{"norm_place": "pre", "positions": "learned", "init_std_qkv": 0.0157, "schedule": "wsd"}
Each number is 128 + 24 x the weight over its row's rms, rounded and kept within 0 to 255. Layers, rows and columns count from 0. Numbers have three digits each. The size before them is the row's rms in percent of the matrix's.

# layer 2 MLP up, 640x160, rms 0.163, rows 91-177, columns 80-159
094:118111123150161127124131109121149098077103131131113139168120113129099124133096128137151080112100162153159103128129161167122126140131124118117129125153124168114172104146141195133178163179089168138110138134083102127093102097125154080111129133
072:140145127165144165130152168123150109080146098119150097146143109149126056174152121106137098129147146145116134143121153172156129140142138122124122109150113112156119115090154146167116116121081169090169128126126120146125092118103146124135091165
098:144093145109123076116096175135163130155122121091128145133133116126108115173133133124158142177148099143089143086087139115116110138138116130092140087097090143154112123131113093158155120128167151128095125110139135121141120080119113146107121129
101:121130157177159134148115111140106097111096082138124170141135159122139114103144144055162108124112163165142183146149182162140142134093111114148158150130144102112148107155123139127110092087104129081101119154111145148138155167107159111108114124
100:151156132109127113082161169116142127083128118113158130102160143126141104079159145140097086137148125134111104157124140118140120143146141184158107101107146154152124140117131114118160107138084093137142156097090156114104127128110131090061124121
109:178103161186124097147166137123127144120159102147132166133113129127146110130145139100126066108145115173144126083144131109169106118098148144167114145136160141152132129138110158100179131109121119132139148116086125088101161139105149100101105167
075:138133149147144132137166126098183087087117117133114154135116093141122137112125137130138124109105164119103111150095151149144165174156096135110132105134145122153141105122123147163115132079128169090147105137116119149103073104103133130106108125
104:138130123091139132112088125138163091104124102083134113128130159144086123081143137136138077164124146153143114116135138126126125122113176083134068112133166144115150094105129196161121148137110117118112155145168086144103104096132133097121087106
113:146133150120135110133112143147097118139117136070094123146101149168080112137101112128170058098074131171156157111107116141153122129116147104128107122118129123170119107122138104140126104092105108101106173173166125156108085122115100093107132165
108:125149116127136108122122119137122097125121124084172109138127133160121128119104144132155107169159147143103158137124168117096141112139163097146094147124131095083157130109148146119133149140105133101120159121142089158134119111092147104141116086
105:125129101129130137132113115162125088086103117110140129084099143128159121112141144159118083159137125154097113118144137148103140111103168145156066127149142133116164113093118136173158118132087132124126131113117076108081100061148112086099125089
110:128104151127104110160097112073118133129111122117117105159077132149110110128166145109122122113154087133154174100129154106118116159134095170101114091134155164141086139145132091121110121114131120101133123138137093175115161090100147145138135138
094:134129160134134137159164100149123125144071092129136155163091147166128118128160148080139141126113109148098134171131172109144131151125135144137139089175133128150116169145107178136130071109108131124145106146164149146125113140148137152137084110
095:145163178166135143120154118094096118092123115131134162134108127104168105140148143141106126083110118096120174145133164110121114143110110164118154123160097102136168154127085106124142151102122116109091115119109138140141125111122100121099149145
110:132133149157147137137119132097142096083134116117124146141114135121132122104126136097117113140128113142093111118078139138135122121130132151123087098134106128124119099099124138170105122099100156104138090138126097150099106093107148125122072137
108:122151133131140111150173165081133099119084107097097167143114116128108111116144162137112098068094149112127159132153114127141103183147121110106103127110165150200125084126154134114151132098094135143133146110105131133090123098145110103081134139
096:151106149167109085118143120126143116138059127157141142179138123179135115089103180112168098100134104151094132099128124107098119177194116128166101134139123128164097136157100140167141135120108124129111129129169154101093111105144091105100119131
089:156115105142122121100130113168125052133124152053087153119116141136139132133140089129110130137143141130148126152138124148144160168135137109161143104111125142162135129102159139150155084098109143105111142157107101166112132142149141108067142125
095:102139112122123168134130126152170101123113123156198133091155133123158111107179158147177125140172134138117125153095143137153160152129054157144120089132103144136136120111150146160115141105083133120102104104170117136137122166132112152134107110
097:103132134188149128137147104153114117111148113125146160155139114133154113171152176083139130142073152143107100138123108136109154126130124104151149063115094125107127121083140163145156151078127126093081101133114118123098127132145184110085142124
101:134133133116140116146143179103114135122137107106149132139133102173139116083155137108151072132137110136137109094125130097139099088113116129128081103101124106113102068109116163126133148144106164139121147086118076088134128138082125114134084165
098:138125101096163107139171171142172099126137133118112154105162145112159117108172164092128084122126113134127117140129133108144140151086113123188095154115107140144148109095100125146113122093126149092131127091139089107080115156125099155084117133
100:134157118127074117113139127134124098095190101095137157116122126117119116138142122108089122106171141141142146143132171138132152101108164145121151138149142151149144130144155147121095121105108116119125109109124106130142135128095142139130131109
102:164150109106132105103167087115145127110123091123094117174107120148066114134126094144121077059104150142132115121145129139146135146128112101126102090120140136152139137108133162144139151109138131117111111122115058119117141120087135097136113132
098:171171142102124115097131164121131117129167105098152120132185131144161116080139134119156124179110147200075118095145160110118119108091157141163137131129124106092120121119106152158115140130123153132100116107119116077138118121087120157133100151
096:168129130115176137108161169108112141111100136133148127139111113131102104146076100148136123131118141206102151097128150125144107147154164139138118157149129168121155140160114133132173092176068154146131158112158138099142110140100100154119129156
105:134134150145114131126138093136139121133165108165172130109129153132147113149122128134117144174127131167087144115083110139170106150158125164130129141113103124124117111100113155136130151164097133118093120144156157146122124159091134148124122148
109:096131150179135148096091132132129124147120143126170184104157109103178119114177175125169083149143134138102113141117148132099144101094136147176153123159091112087146142149136154129170144124129159093096129109104133103114079126108161137136077111
096:093134113111146125147169146112147121146145136136111150147093162116113116136111100129144114086110121129121156148126134117135130188145115104081081126168070138122156128149179112113149148132111171123120147119160078159120118109162122144112127139
103:114110140149130119138097128161111091083163147140107148109124098104144120153168167116111106138097138163163086111106109140141138103082119124122130077194123113111142088137156114136153129113134117090106157149103107109068071097088146138103121125
099:105157126125125129134164102105108130121098090165154182155112132119137108145132143083152137078083136184117153137121182165129140162137116116141160115132153102138126110107093172131124130083138111124108106097097155125128105155087131100093139119
114:166112162109092097080179184129172107148160149113133120126129152151110113112105149164086123099163155132109163155158161120156130160135153130133105131131115121126136098138148114120117158149070132126131118127143145102098122114145109132144124123
099:107181148137167078133089097144129073117113116112102165147109145128126123166167122130126152175076120135116120113108088138101097123139122123086090132116105145118098125081165105120141129157153091139112150127110111169109142095115163121080110123
099:162134117126117084161091129115125124071144135118076158118124135148149110130168140140115089121147131112133134131074142126116133150151158124132119145113112181147164140153123137165135132126117182122147140151147056177095146144112097120154135142
095:168140118118108115175145124073093127101147092099109120152120141171152106136153142123099128082116111117138148156142187101148097117121129157122129119090142173147125124148121138133125159128116104132150093157132105128101151110119157115113140146
106:143100145133106080160126151134137116116089135126114121104132163155107119117092138158153070110143111116125130139096136170149167167120142164106140114118132165146153129117097168142106107126133117080119104173166139125072086113104108138146121098
096:132109123133104149182156128130104128126063097161183140102074158130157111155141193144137139120148129145119192158094151122127107160177116112117103124127139122124106154102137116101132138130123133130143108107167142146126114152114134155106145117
093:103163165158123107117139142109123106116126141121157159158103110137141124185104147115158125115138128107089143125134185145153122148140117128157167165146071121110101109131150110095157150161067175148107101111123151097126120119119121138097122111
099:148177189181116129129170124082094094082133118080136141111095132120140108150120135120132129132132099113103180116162171112133119157109102158103157114156087094142112120118120093089126153079120125083093128134099125158136108132122105103087157147
098:118118130126116119149133156142187122089074128109125149112159106146161121161123164131120134139182107139111131122124127156096127156150134114078124140092148148132126135140135127147128109146119151108114101119119103144117143130089120155137112117
072:137150177131133133107157106074113142123108105147143117134104133095121079162126179160105127154107151168114143111099109151195087138151139131067092087157174123146100158109143144097143111100122133070102120141128147140118082119093123105125123142
080:153133108110151152133166142081131101097133101110160128146123149136129109144117131144155146152133105142109143086130128145138105152147076152107129139136118169169165084079142120108173172113123126125112101115133097129122110104137108073066160133
093:123128155149145148083113111130141128120156142151105139125119098104123112148105136128142101161152131151123134094058131134160163112108114167127153134144086128083146140130147123130110163143144176107121108119143135071119139152078118138122132141
099:134157164139105139126154158122114105116131125082145127116113134180177124147110170155144114110167123116104133157158173158142138140114134133143163146138103132107138116130137147102164166144123146098123082172145099100116099109138149108142138095
101:145162182099125145090149175097139072084168110078114124092151124123143121107135160141124123162161078150137126128149127143141114134112126148100113128155131125141157102122166088130152120130097118125092130141093119141079140101117084101100131127
103:175133152136122126145154155126131134115167089116097117151110137119140104146140154125130122160118110140122142094145145106150117158133095140131143115151140112125155131148085135141186158121137178100101122163126140142124151140118112140135137157
100:136086177147116092134123126128143106115104130143135151152100126125130119135107132101138123141150112131124142138068143124133098165167109096136147144138117123145160176133123080157166073125132136101128146137163156163101110092113087131125138129
093:089180126135139138115100116117147092118097125109138135137123139147080128173178131116153143158074139122107111132094103133078147120117101136116112124141116119131109088111183107132123112062132115140131092135138091161113096137168183087101113099
103:188116130078123098123142162095145121116109116143113105139119155144139113070146168120123075111173108149151140149139124101151081197182117083129099143124139111152109097150094175145132135147094145138145142126170136132089146104120083093111147157
101:142120106132120111117113115133143113119106127134158137172093153139118114190119143071132147132138125146145161154083179133114168161128080130127142150133130166131093140113108154138098128139111163139129133118109134154098116150062127146074145126
097:115162141138092136175126114127147113122147107099163146135111153137096130143146158105112153153134155169167148140109135120097131147137121150113122131124135100130153094131180133090111135117136132106147131151119100154115118154139172128102109108
108:139102141194103079139138122155104093115149134100161161132089137150111121179135146093159140132127143124106128146118171120081135109091158125145152136124109115095163130130150136101148134125120155100116113121116114110114146139105169109103118119
098:149123140124110064134147121120101123086129115094139111147095125138112122142131151110112078125098122164100112133161138136116106147098171107165099116175130104133163098144134113110199119125112084063141166121124122144103084103130138115109125131
099:174139131156115115112153149092128124060088079092097144101142142148155114089105126166141076102156108126139165138135151104125109141116106158081127149102159133140150114154098144135130142158113161119110096131104103130130146092105099094128119148
095:101123141131095080151087141106120106081126132150122133123115129149160111109132103102111123117149149144155118109129188127107133141111086169144143120139106126115105087156117095118120136116152105142134129117103080208146156126140161142112102115
116:120153184193106108133108135114115093087164102115152169115144116105158120159176191097122128126136147116129135110144140135096147125088111148095150096147112133106112104139115124114126128109143128107091113104090131147094132120097161130106125126
086:119139131131161114098120118110141146124125128139153173120157095115118102159114112071176136148106114136111151097072172121166098100129141135180144140100085104097127150128099153137144156110128160157116143089141105111134106144074134123111113167
106:150149151172129162094125108133125125108108123096127153153110101101139120100127148158143085108129137140148124127130152143153148123126153139141155111162158119113124115173143160130142130110125146077087129158113128075088055075109144129123124120
106:126109102122123137170089140142142142123155151127156127121121104107159114116156131118113059084157101169152117116119121153141131123095134123147116106124136148167175145130161119125146117073153101085131167111155100151119117085138125114103105105
091:155137153116131107132150102153129135099102097145123163104137145127110119143160107124147110164102154133099144140109136137175121143113140114131160096129117152174154111114104163188138071109108123139130149146149119167138130165106137114101122125
091:148139123152146121142153158088202158117125096140134124170148128119099102110105156123093121114111141139134111097142118142148088120159123141123121141120117111119102058160151096140103128140091121111127166129099146112122128119112145157107124137
097:102160124132164154131115129104161097124106127135147158133107129164147125114132150102138132165137141130120127137109175137096149128163076143131120150139091113094102137151147115126089158165082187136118149136125086195129098151130125145105123086
090:101139118147151122105136113088142144080120122157129144163082073123146103124158103091126119128089117126122113136101153103110132174119115129140127115127109114089130151174112128108150131084095152121142170092113099174138117164088146139117123142
122:107107127124102117171104125121101125117116110138140129141094118187138111108122158154142099108120121159120121119116150116096111091121128102151109137142117105118146142122152108136169169163134166136165161115169071112153107097113116097138113108
094:087143136158128153119133127090122120149165116134185125135128144123140114119135169098162088098166125151087116164132168111124141135094116170168157155175089120103140159144124172087131132119077139114116104108127130124117072131132146135134051119
110:101115162128115135107135125100163096144154139128115131178126115135119117136129184076099102088127123134108140130137131101129144135093135114104143155162115152113123124155167110134132144131105127117103103121145127113097109111133095118100136143
098:121120158152103119155118119137115127119085124119095148133151140169101110178153138139161145154095129115082145144118113134120122145159121142113130106149105150176110138171159112135131099119088099103109156196163144174098117116135152160132091126
116:118140170174150115119132096082122130099149115090136133129152104104093112108159139134108154100113090101113124135132112145134088130145134139077131107125070149136143101115186110111155136128145131127123121141121131128067084052142186131105091115
098:149135129120131101070099150163138125143128098131136135120116110116123114146096126116137125144105156159137165114081124137143161141130132121100112122123088147095139093124117113167078143110130162122088127121219116126123125125098137141156139150
100:100165149184122113137113110105124121082134077126146161128099100105150115122143163114125103097090163117129141143128134126117133132135140110077114137149130095084155130136195127094132133125126183103127133122090119121124073127121173115132100106
095:142096098133150147131111178116136118105117126098164096117154131149145118148143109148121112124168132141131132131121126133106150160090124168135092106096118142149160125121116122114139104071121098093126155108147089208136105124157127096100093102
092:121149170133111104152089097129135111066130089153147128136137120121131133114131178143120103144098138148094113135107109122118132130147147143140084126122110108107181139094170115175109152128120128118151104126162113110105153085127141118136070118
099:159130113096124089119111111156107125123152112113100128144128153176104117172124114107112127116133120130117137131146150122150128122122147149155131117107148175168103135093136188150110095146086104133122133156167118124105149080085142111115128134
111:171084125101145126108122158123140113124111121154120136166101147161128115115105138100152109121165138140172161117094160135130107165182095116117120140102109132109139077166108142123157125162108147133112161141144146176110152120110125127091134128
098:140113106119139173119100122110147129148142101057153119114143141144062108127117144136160096099147108136127175100129151146122139175132143159106143122136151149140174137161136188129126139124109172095081106157170091134137127087139124084153117148
081:107126108147136134147179125074129160103105119166159129154114100096140096107171107139141109106100111139117125101128119111143110116116091170114061057155144121168178116137116143111175132090143128136095141082154090132169126116100115087136118155
095:121156140168143127123135121087129149086198086163132137143147067108130107110147106074132103111097125108134085128137153096135154120088097171159155140161102110110142073185113112103136107103111104104147131137095136133106121132094156132147114144
095:134099123117100094140152156112168118130136135097111134165143090181135120116126195133112098099127118122112118118126110099099115182139132100082110123105123154146139119165148157156146142150100193138122145158168118136100091094135097110119145142
106:151117122137126125127174139106127102141095124136141159153090161173121108159096151132142124118131141154095187165111161138147105193152094116066145152136147161170105106120144122118140115142145206121131097130131119144121110157130109093091157132
109:141153185127168118115150141094097102082110094094149147120092152114146113091129137123153106142106156141118169111131171126123096151127140122137100145152105117105173110097103108114169134114125135096099143100132122138113088108110105080130133140
102:153139131121139144128117147105139132075121094089126141078138099168145120094130136145172044143166113151109136128132193137134124134133152123148116160169159159083172124178124160121169111158090169124128131153139070122107125108118117138160110125
099:142171149121109119134107171127129089079181094087140135124146164160165121072159146132150132137151137158130131145109149138117110119137098134131118122122105127124147128136145161156131176122125121144092136130158100118103153100135142113157112106
102:104125173119114130165107163146142110129130129124130172101137145149173125120154150071130121163166153208133151115088131119136127122118133125159106156122141124105129133139118108150118066152109121126128162117121123143135145172109107155095077138
099:167122154122132124112122147128126125091160110065100121153094096142121121118141099133132085109095109134105121115134158095111133147117145169157104123162116089165147143170130120191160144106124131121124181152144098110109106113109151126164095154
098:131185165119139130129164118114121107118156107128145122108125146137108118130131152117115130141119113146087162145136123110156093105111136101118106142107138078133124121082193114116127133111112113119139098097155111114115145141103109092121128125
087:131143165147149101153159145065115140096127106144160148156131094132096113146116111114135121121115133148089151090148130158129081127124122136099122151160087134111109067132128109086131105151126148142130132132110127133129080090084139152119107139
093:151145134128149161072171177083164128107157144128172160113148077124131107119146142174104113125152121134109117094117113106140082107147134200119098118130140101131118129138168114170104129164077161160120148088101120092127109104106103128158091157
# layer 2 MLP down (transposed), 640x160, rms 0.141, rows 91-176, columns 80-159
097:153116107107154191168099147171129153132140209132142143100114146155127145162130152131123157137126144104127118112134123136123113124153160128132143165126124118119115184138136111139108107121126110135140117145135123139155132083090101151164115135
136:144151137159172180137130155148105118086131103159146113162135087121145029144131115125148140133130140134142118155126130192146119137141156133124125112151140139134125121085128131138140121123134150097179133120116162116129099125137126134164097178
108:183150095128129102150115123109115133150137085138157170174135155154136086151125126144163086150097143139119179135112124133150136129110107108114137126104107100129114112134128107081145133103064162129132120100137157153122101165128127106124148124
104:133101076126098098103180145132126089160147156118135145089147115129103131098151112120125091108078106093143111105129144160118139119082095131107130087125136148153130129143164089151164132078178167132098128135080161098100136105138087132126130117
091:106160097119185131126128166103148158130110144155091121164150176122131086161137149122166123137109133133124111159127100148146128113173127125129124123101168129134144152091156160081127058116146148106108144098070142115159089149160136150112172127
122:153193146152131124157129088171147189169163144151172162111163143130120111121121112103140115139171164149131135121152121125141168139109152135158119106112106113076098146120075126160116166130170106147148073123140152148164174113169115116147101122
062:138112163121145125097116141152129120129087122150134093095109210091128152104106118102088125181125106083163094101139103113144130129105113115098158121145106131101168137139110140121131147153162105137154131158108140120132135158190098132158113124
088:128123134153094143117157132142130118157096099104084154174110156102126163139117100106135192108127117148151127156137125142188127097114109124146158116154102119077106138121122128138084136147135142102130113101106108177148154165105163136108121122
118:117179142145092137134140142136111139152144147106135116100142137102124150147116116114113130099129088120107105098071152139117099123129142105154135163143133133135126159096166135118096093145173105151122122109131166130134167167109136125124130120
096:099111125148110106152144119120139135135132124096072130153170146081132145112138120117096127134098152109211134147135118130111098124140097129140161096143134152122158089117145135133104147114105097144136125135079112145115153115161155145105129125
102:154128074113127128144119099134113115114110062092070097157150154118117135120145139166120144117112141131149116185137120118096115123143125113130145120104089190154147099111103124154098133119102152135111127102085105138144094111175129131091170114
102:091131146125119154123150156091089139097117153131101109114101129141160119076127109168155142124107101126112105116154112112088132106136142105083099140102121157141117127126147110127134143150128124144129164127118130160115158131131111158103176122
091:113144105141119132146089109116077125107156130158125108129125132114128133102149126089119175093087122129164109122118129148112139129141130089095136118127149138150135155169157137107101160103161137127118128099133139141135150109105133141116118145
094:111104106116146162152108148113101131115126083097166137129161134146089145151165155141132120148152103104178120114115134130096100093136134104132149153147137125153133121104144104104115117099168094140113171107137109148183138154084126106134202130
083:082086112145131134119126140129152139123107134111125133130099181082145255133100113131109105138123092121127101102111104104113133109122147120109117127143158141120152142109132099113118110120136119141133100146127107104150162162152131136159106151
112:108149158180116123129100107089159133160133066073092146135150105149126125117106124134146149179114107122151133123120080157133165160147145117093121127125104166120134144110165105135110116130131157138108116104090154136131093110117125136142106112
093:119104164138144133096112096161144134137133053115151117119153155122120101174121132101117108154164072096129124112127131114124140167154153118133104155130109108134158103120098138143116133088101128160136119124147070122122087107141119132140138117
099:127112172098157152154137128089134180151143085193147122134131111104120160132121155098131150156111126114125151110135128099109120099116130144093140144160116125128128135160097115090102117103154128136134117108112159121138135097096117122198127132
093:110100116148085155210113153123170132171116108092119123123101099130107075126128154172126137146128145159114130099130147139133147176155105126134111111087108132097138087108088132173103116121089118125109168163125102130113120106109136131105162127
093:121121106136088162150129153067085147147107059113156177134142145139118115133117114097109095154125088139123094153124177155092117131098128122131165105122148128109140077136137149133161162138094092139130160126130152097144122117121085103115166112
107:142135116112126135133180095118151102165126129154124161129144127143130153161128105163112150144122081111147123112150086109136094109121091072120141160096156118146139121116106103114131089085178152136152125109160112080136135140056145157137144145
094:124105077120162121082121125173119110110172150104127147167154155103122124133139155124138148110122105106127120111136088140136110101118135149145144147145120156134140159100157141083084113118170098115140111096141128082152132103158125166094160149
093:108116109132092123133105136130113067087120122109177103107104156153128111120129123120082166115125085155140155118134162126097110150109141120131147187168168130121115108157142129081140116163147139121093117119109142106157131140136073163106160123
100:131170135166167098119120096119152132102084081139107164104153080160153124148123146124146170109118107180131131122133134136111158123125146136143119164129134116154100189091128122154163145129137094164107132127115102147137125161102164157144115101
101:132137142109118094103098130106131130142066156109164130116126128126150084118136135100112104143129161149112058110152150133120135168103177155134110137115115121157151138131105164138150109148134144152102086155141113097135123135067104169128141121
100:127133170151104124121112129101115164137104108100098136126095101129136089100159131165159150104121101108138126136135111116133161158175107125100129161136137134120128075118107094143086153151118122141137078123104130161126152124153100068115127140
105:119086131089107104131123095175176164152087127117094099126136129099161115112136109134159176124094150130140146131131138109161129137160119136143163132102176103077114148101123131129128124183102095192157085170159147115147151136108139111086139122
105:106123140150153149146136135141138131158129124124145123123158121104124149148168091136185142118181129150099138160157071119089114114116149139136138139126110090078133152137136138118108106138159090093130130113119118085150132179114150177138148131
090:113097085099112123138119132107088131135132154138147216123161121116116139131132113108166165137131137160089100097142113143134120090100140115161132135154133144146116186121131172126111108136154103119154130122130174097125123093121133147137223145
109:124149121142141105131141147066178138149131109100158103138131135138149106152134096139140115150138130127146047160129118127137138159123138166081148092135158132107118128133102152099133129116151099142117166136110159118140151149105129136079163112
091:166171155141129149127127151139112116144202133107099149132143115126098046172122125131149140151129093107120141166101112146138144086076127160177165078118128115125095142126152156130165115159151124153114141106109123102119092120107115117149160144
117:138152125100115126113144075132163101176145192159108092144113124129170096156122117155107122153119109121105166092151104147128063136114076122109150128104111085124121105131150149091154145116107114147123162122094156146131102155145108122160172115
098:134116116131142118115131123151118129164109132168066104154164123117133146112146124129138098126135154118142139148087141132169134130116134126133171125105103096115155164148125144113113107121072155107156110114152143104124106134184118161139117117
092:156153136120167117176142170135122118084117130141143113114132164172080128092136119139127094138143137167101122156112138134108137154157121141133110129145113144107155158158157181108189130135148164134103116129092134150077172129123159168145180137
096:119136121094138139120112122125115171128128142075151137126103160114121055145150162148168203112168105108123121157137145084118092072147119159088133095096150113102126167123119166163114165128104113129148173149161130134126126149145104115133098112
105:110118152162089152092092124113144139153130124156133141111160106093145123108105159095101115095159093152109078101145109186132141157155183136128106128149124122135100124120206094109130131155143156123131097111138105103126122087169158098132125132
082:126118174119161111106077106165120149107115107107141114091125100151126101120152109154131118105128169118095087110120152139136171142154160141134103148115152147114097127122127119103085090129125142134136125118127115115115099088098103131168212134
086:093129092118143129118118069144088148151128160155136094144107147113174177126116102143122144170106160150124142111158081126145149112120110159108119117082118137092111126144118126132076131109170117113155169106121122139136133163123133128128160127
089:109112139096123136140088115164104122112107140109115105126177140115116204110117133139114134125140057120156089119147112131122120072106139096146157125122138122100151144105138090105107101112134111121145134132132106123134118119159113138159255117
083:113143130141159117097134128104141137186097117108170136153133112130112125107091149095132099144142155153091135130134139099140163168136140169121139138159079113117149175142134135093152159163124178139136139168114107104162151121159151114141121150
071:145137133124114124112134137144099255151129136098134123131145158114147036145138118147146117135121181139116142138093092146147147139136114114119139144127127161135126133119153096101117100130094119122121102138137144161127110102128130123108145124
096:123120142137127108151105107134100130143146123095169137133132151123136043134134109151167195130125061097056127112139104125129096136078137121099143095084137154087160116125126150108109109107113143129148071157165127120117131117119174111139190129
088:094116101114104138186118143120136143166100113127140123148163127123142135105164092128151120093124120120129080156145114145106087114136123082077102144144125084115073144158083115137155171136152157144123136106137112167155143141100134099108140132
097:103114131101119132112139156138129120152112165177107131155121121091142170150130094105134141089133139111109105112157093148108107106148164111162126148129163112123130149153093127085105107098178099116110103115135176124160130149142105109118128132
107:065091122148143153087124136109142126106144142087148106129094152172170085130112101159166128133125092163136102097141102145110097132113153162127127090152116106125112119165107169139120117102149101181125146140140153137121089161122106122081144134
105:140143122150161134120174144099132111110148110110122132176111125106146074084095130142145149126113094104121134117161133114150110148126099114121189123118147122107162157112071110138133146086120148128132143152176153102124142184162122144099183125
102:082126097105127116126149126129127121116152094127137094105109170112148136147092097116157118138119126118131141106129143069113134120083182150159087111156161119120139103074099161116142128107122090140129113140133095142178153154092109099198158142
087:157100170109126132121128128134133131143098096180103133142096123104154179097123115166127106119165128112176149141124149121134148089142128089106168113126115132104154151133122147148146133153132128142122132162122170127100106108136088119124116130
099:122150135135150143080109121158138139154164108132123112097121117165153113137154124109146137148131107087175123153103123129141167119120133110116115142154129102095126131173136117118153121082127128138118106140119095133075129084129106143100112122
095:128110117101107117150113143166105129202105165100080155082154131095108108155119097146172162083139104130103127110130138148099086103094114103125143089124097136128142163141135144143142094141130128131144175113163131131162131119141123143143176131
087:108111147117128164117101119098083112108136092150116122172156080119161196123130116162138145114175139102146100128156123105099169130129132093098126161131136137088086176116096183133127142131156128167104105169099168163136153131139117131112125116
100:124095112124115145130169078107105078144121088115130128144166107140126148128127111143111150130124164141156153128108128153144131101133110088109167155124137101135127080135115114167146122142107110142127152128118174156112143118178153108149179129
096:135080102169100142116158109129130113147138110147155072157117125124120187105160086133143139124115124126159088080167090133131102139167136153130135105098142137077135123065124086111103127135149132125139115151133128171165140104089120139141148111
098:117137120118128109115146123115159093166114079130155174098160114105092140133105157096115111172103127091118123134114105118106134135136154174075137143071144100123143152113159142145164092112142099109130106115157106138102194136158151164143115140
092:095136148130137143147085113097126107093113096135083125118116104131171155102116124143104206128180169097154102085171119096109141118128135107103158148117129140121130178113094163093136152098131116143120157145102148166141116140116100155156126125
101:114164141116141153122154133107093117112122102131118138123172171149133175103126128147120143127161110096168108102128137114086149120105110094090151152152120129154114109126130133131121115131144119153120165145119134142170131143118100113160175133
085:112117117134102138129089142088109178151127150166111141162119143116113128157118132137120142145132087090148130100153143120156084097090149147125162150116116106110125128146084111120117090118125097123126103096150149122117087103162101127132136122
106:126168144129126097130142147109167107130118124128115070132162177117125124147122090131126087148126115110135109157147140097123154104110139099089114118126149117098131129170093176099120138126149109130107186125122110104098078123129138113124153123
106:135106087137108093100134158111119148139125205109110098139163157116167098130139126064104102115116085130139062111139123143152112158139137107126162157093132130128107115094098113102099113162155123110125105123115106117146120108096140151129160128
091:086138089128151135157126134155118130143197150125099088123087129109155181104110184123126142122118149114165147166172122106120139152142137118140160119130144098094152163165158111146112176116155143131147129116104184105147144092136134119126123150
068:105135086131120144158091111168119156153157177142114124137128181135153085115123110113149124136122105148141107119116141132104139113147148092120139137069120138079128177141100138137132130114118137145145111099176117110114147156192117127170145096
096:121109130145122130122174143097170138099124159171111141131097181117135189111115100134115162111139112129157104091135115117140132141098150109140122096173086145099152170151142129122139114106131106136140158109114145147173161137090136164131089137
081:149133149149088150136093128106088255100095126149097128124105162095142087135132111127115144121137095111171141111131144149091158101102111122140136104141133174150105111121096114093146096116135131137125099091153146108146147103161091135144096133
128:094097142119085121139143103104115110157137129141121122111117125150124068141125123127116146118101114132118128087108150133120110068147118083164134133121163127195132156108144139109137115126151139146162142126161093091179147113080134105173121108
096:146113152163154157075108140144116128147141122122140121116126120102114144097136093150165139124147145161121092116141105111116083103179116116135116128168127101130139172131122125133147146123085099114104084121154104110135143160125117158145139141
103:107090095108126122107159123132134112118142106187149122104158134077158161176155094109124137137129162104111177107144117106112141148141129127112099157089159142098110155085082113131118129102137114150151118103151136137161157149128113079152121132
092:122150098130108158170093103148095108110150132139167160117118138091148115091123109149117121133132142106151133134152153150115136121121104076084119136139144151163104104116155134180093110161149111149136081153137095105136188144095118120134071131
110:075125121140154127117120099124075149149126143144104138115168142063123170108136124109102198124150125102151110155109158143118137116170085127115118130131164120120123153085142108120119132178159149116122123131143146142091166120127127151144084135
095:133136097122094142161145148148130160142096124099145128129164140117070117097165083148119115096150102159128097142158098160149118144157136123119101144135120091112087150147100107145102161170142154148148101109102100118126160150111177124116131095
090:078127124132187102138098127154090145144153088173093144174131172077136188118128117111195166130150124127124170132121117130113084117139146131154138150133159083116126195089130127115107115098160145115127082123148142112138163157140139115118125117
093:136089105106108116124134116128114160115094161158150105138155127140159164105137084113102129156124089087169154175125128103121117195145074098097174112109150176102184107088117097123121118163108137123106125110154111133136133118103121137133166134
087:109119170102117127159119130112115135132130132166097134128159130116148225122131100127134177115079129098142144125131100133106108080122119096121154149108155109099129110119104095114109129121154120134146138100103182110134143131176138106117134127
098:096129086143148109178103126104152082162125132089141167152126139143135137134121103133152191127110155090102124118132112141105138139096147131135130135139125129103146187132163118165150151128155103100132125120133118146137113118097132159096128146
106:145107124170110129130079093128113114096127129118118156110145125161159124133154091126181180083139116170179126136110077127156172105097129123138112103166134111128128127141147147133141131144103102134139114113136114154143119095120112142097146136
093:119086067102142123142112135122120196131148103122166087104156132139108098155121129100119101115109152129123116163160145135123132112151117176125137098123135131149141155135131138104121117100122164133122122133133089115129138118159114162190126135
085:117152142122085122139110118151148226111104132121072094138130209133144127158135112157127146137117127102141159141129113159084139109120107152148143127139107142110150090123103115131113131140173120125113111131156108100123149149174093160147139110
085:147150133107114123117122113169165140135123111145165140086130193136175044134135155103129150148141141162144141131158149133131141153157134097139144160124101087162124154109116125121105135171113130145163089116119136140153156159161154181112093149
090:101142124149158137129088136144100099138144138123155146108181123111157118100105139116141141179142155151142169132131147131178157145099137166117092135178137145122088130140136134101138147083178127131117121105103141134129125126114130139129168136
103:146097127137117107141111128166100136169125168127152132130133109117105111183128120126149151162132111092125128137091136113118113089096145143135127124117120181140111139146133172083160075137128125124142103113132143135118126080149177137158251133
103:118097091144117142145087111111102118134105098058138124154179142103130160125095141152143137108158140157110081088159107113157099136124173146134125112136144124076187129102128088133128130117123140110139118144138111125160123160112104136126215144
097:073151114096159129220124093145146118142134126120151087091123144133137150124132107097089120149120107108132123121127138131104166132141136152134125145127101124132127136119100147116138133138140106111133149124117134140134155154151107161185163129
102:141106147128133123101105157089111098092129134105133169128127083162100086189117139117165133107148153121123115126153097183112127123099120111136109141140121118129116128156154119134130116126136128106135132129136141118083149107131090124136151167
104:137117084079127128139131132101082152173115130127125154124127091081150144120114139147116138105113088069130110151172142136096111126139127067101144119137122114161094130121114164134111117128117118089108080110106114133142136116119167107158122134
108:111148084159096110187133115130110131127141128120146130096103077127163109107092144149144172121083146095127146111112120115122119136147162146116114123122158091144111084131134150160191141172146107117107146135117168111099143118089111169116139123
093:137172179110136126160162138137129074124140106115122148147149118178150103138140160121101132132137124093136130136107141122143126109127165108113141157110161116140136106127144103127107168103108084127149129123135134116136163155141145167129127109
070:132146092116136145120098109147106229146124148146163132150109140137157135134110152140157100129113104105120099132141155120132157143158136102136083137124163136126148184111083117149112150194134107112125113128144117126130167131171115096143093131